Part of a small language model's weights.
Size: width 768, MLP 2048 SwiGLU, 84M parameters.
Architecture: RMSNorm before each block, no biases in attention or MLP, untied embeddings.
Each number is 128 + 32 x the weight over its row's rms, rounded and kept within 0 to 255. Layers, rows and columns count from 0. Numbers have three digits each. The size before them is the row's rms in percent of the matrix's.

# up: layer 8 MLP up, 2048x768, rms 0.023, rows 1525-1531, columns 0-127
# down: layer 8 MLP down (transposed), 2048x768, rms 0.0222, rows 1525-1531, columns 0-127
# gate: layer 8 MLP gate, 2048x768, rms 0.0228, rows 1526-1532, columns 0-127
up1525 102:145168155135145160165131106098138108117169094115114165193126128098119171152123119117114147128144135175084134048083183144175117078133104084177148069146089130080144204142141087142126128093090147088101070130106105108140109153153123114095144086143123189099158126145126122113098134163121139090185086053160094119110109189163176132106177138102109095119083114210174118159097152135145152088168
down1525 101:096087143123130136125102104119141214071129160129134152135175109187125129125111112134165156151104108093084129114160089061153161130143138149199164098097104143096125206152172118149142171116119181090121171123158119080140177178131151131131156176143123065104146141172147111162103118129180120129166102160126089186159107128168204127154199174094184138073148162141192085099173136129120122123172
gate1526 100:121114125177109139178130210131164167162147114143128150088150096097066142154083089165123158125123145057098134153114125168164110086145159176188119133101197142068143104058092064144122107121119197139159087194149141157128133171126095197175105103115117155114130099169088106142116090080102145081164175195146062107122100094136150117114136193099124118105150116103113141156154134094125089131144
up1526 102:141151174128135127099116125122107152099131182173033111162133060123175142111070096139069143141164121143110082139199180085119109109080098147131128140157166131104095122085149097118154169177138067157128130090124070110095144183112107096161119114215143141135166118091156108182145136146123075167198104121131173158163148158103152143156159152102100121123133123080110115129161141116087118118111
down1526 102:131116154120077126108141141089140111105114094187135109128171142136164069086102145064185081185137133137131133157099154106120132115151120169143158140114059134172085135162139107065086122104166114149204083073088139141087108069202185111107111124108084083133120142124130169041103114121081134159114134133082118116155141104114155150141152137065145117141169086145157114137116139106146109113124
gate1527 105:159081117149093107124103159142191087087135147167125118127152075118092176126098135108118191116090148091106192087100125096143084079134195142179158155149120150092129169114116121121109162079086107138119079099168114148123129138122128156024168119151188091124127098104138092102111097155052129105132134091124115116126155073131090110097131158084123116098145094165130139098114132129145187120245
up1527 104:096108123086116133164043128176177017127074080109128137111184106110162149171119119144115135116164132115148204148105155108113160171138091170145122122137086171141151160122146115110087110095152152118120157144163131178115111154153102165055113130090124139085112164125144083137149105167136153106062143152156133125119138154181123136138098166098123115118096156079086159075096108115179141151255
down1527 104:091155145103135153058134146127136168108191129143207143138150149126122102119177123117148128159194099109129137146112151079074179122143107119098107137109117153091092130120149067110118138180122146145189169127168077163051153080124124131081136123160077143138120102141119139143109120127182183119126084107143086063130127106156094077126104119102122126074144121125128132105113091134159104149235
gate1528 106:127146112144120201049171183117129156171079096133101099109101100144153079093125099109057135156144153142172160132166109132171063147182136135125112114120120104175124134169143134108198132185123147098138166097140167165072137094124110122163098174153186088116150124062146175108178140099107111081096134150134137077111195115188134079074114128172137147122165119164156118117116181104091154146122
up1528 102:122154146201172133153153206122128146162173107114144132152092123123143174138116118150181102090103143123160160115098119149153161090124083187114127171077114088117185175120089153084111100160139146108079125117152105121078155101129092173156148137161106171073101078111110116153078123154114148200118112114127050124091091090161139078103134120111138157131189127138157126100120163167116089193111
down1528 102:149119137165149090137094168106140122128132107122180128145148092102197120109118147114097128157086130180104063150098158134073161107091164071086089094115110122111080108121069165104090157084144094206123159206130106171129102123125088162101086117130160109099108110134149058072143153073216117099137131122117148152145157160113112122129157112159129136095087169083168155115134122150108133094108
gate1529 102:095137175187117073100141179138177122153099129167151103141130186112138165125142143130159101120166158081121182090109093116102129147142098135137143115156173161130168093107182146133107128145146118140165097114129084184098142110120116137116133138084184121149125128125142110101095182111112177140130105139178099128116112164088153101123163190146155112129076117157155147092201184098129157123110
up1529 103:120052146067096142095076144090144135132181130131106133156090102143135136146173060152142115137084134115158115156149179094095106148135099121104161154133064097143057140105097122117103192206121133111155127135101140142145077150149124135062086127090157157140156119152122099134161124149137117191102158119100127084140098129140110180142136130110123078137063113136097124087137178177160100106155
down1529 104:179102120096125118098140116122098109079195095140135187046109143111157126143149101066122121140186098089072140157142155085186132091099136144109132144108074067061141112147178085105109146139100084118175155111224116131124117104119136096074142113113047084150066084126087182103151169184138115099144153174168134128102134090126069085099096115121148106148128062121182114131142122117128090157176
gate1530 096:106118113130102188162099115188131067098102086118112123095046129152140110145134138097132182118108163163154182127091144131133150187050061147173094094204120074127128072089123169140130090107161099097140138110145081157112095132114109119108146150198126094111132127139145151154133054080115161107104195123159130126062169098114112122095141133127138127106091120098080150131112163086139111114179
up1530 095:133163081152121123186116117153097120060119154098094180089133120123148110145182040150100119173141115146112153133088096118077160085127192090100127155127147059179125178163167138124119140182135119081195123048134141141133113174066139100140142055149154100099143131070103119174074109150115153120112136195112092143132101170090120107221118212147112124114171124148149138153160119129098125193089
down1530 097:160188082153077164107111176170109101191121159168195101164142132138089112153130121127152165136121000134124124163147133170103197138137153173095113121138197144106147114161128103122172097143132093166139134122109158182124171159172167151099143131149140163118115105120163077134093128154244191165114091111148111132090133087124146084119142140140077161141129075077133097148064160185162090145103
gate1531 103:176127143107187175059178122132112113140118085137153133107111152132167129136098152090134152102149146068144183160164134098098097109110076115139136105195122155095184153147142118079125139082073113146098128158131109153068115077132134136123085147145187109114129109144125125148199175087123145075156135058137128126165088128175152054170090127152144102112106128133167129126151128069146186129162
up1531 102:095187141158112145104130108159129137081163146113180131111145124094124123119119176163137144116130139108079132084127066120160100134099113119088161130105149108141137130104105185082080056168111111132117089154135063143096153118159125154102185172149117076133160069060174080097127128127156107114134164161200144165104162097072126115199102090164143111128120154142118097128156106152149115155131
down1531 101:152142138083128178017142127130094100169105085110184151171099107147102098137153173090171184178136111173099153169171139120163148155122085083114104151155164157135161154093159138069093106131146151180146131152103170094138062098186185117152170135086065157107185069198137122181143182114154108105117129137145159121176199133078105125138148163085137089099113140102089145134129140087113093209172
gate1532 098:151120214097142079085120182098183103176105173111105118100067096089132131153129137171119160109162179111119183112128174094138159088135120169190089111218100074085181104102163207184107161121119181123123104124089065073184150089103173084174102117138117095118165124080159129189149147161084104139131153148123128168165140129124064094066072178148121125140145103075122192123135082068131174142150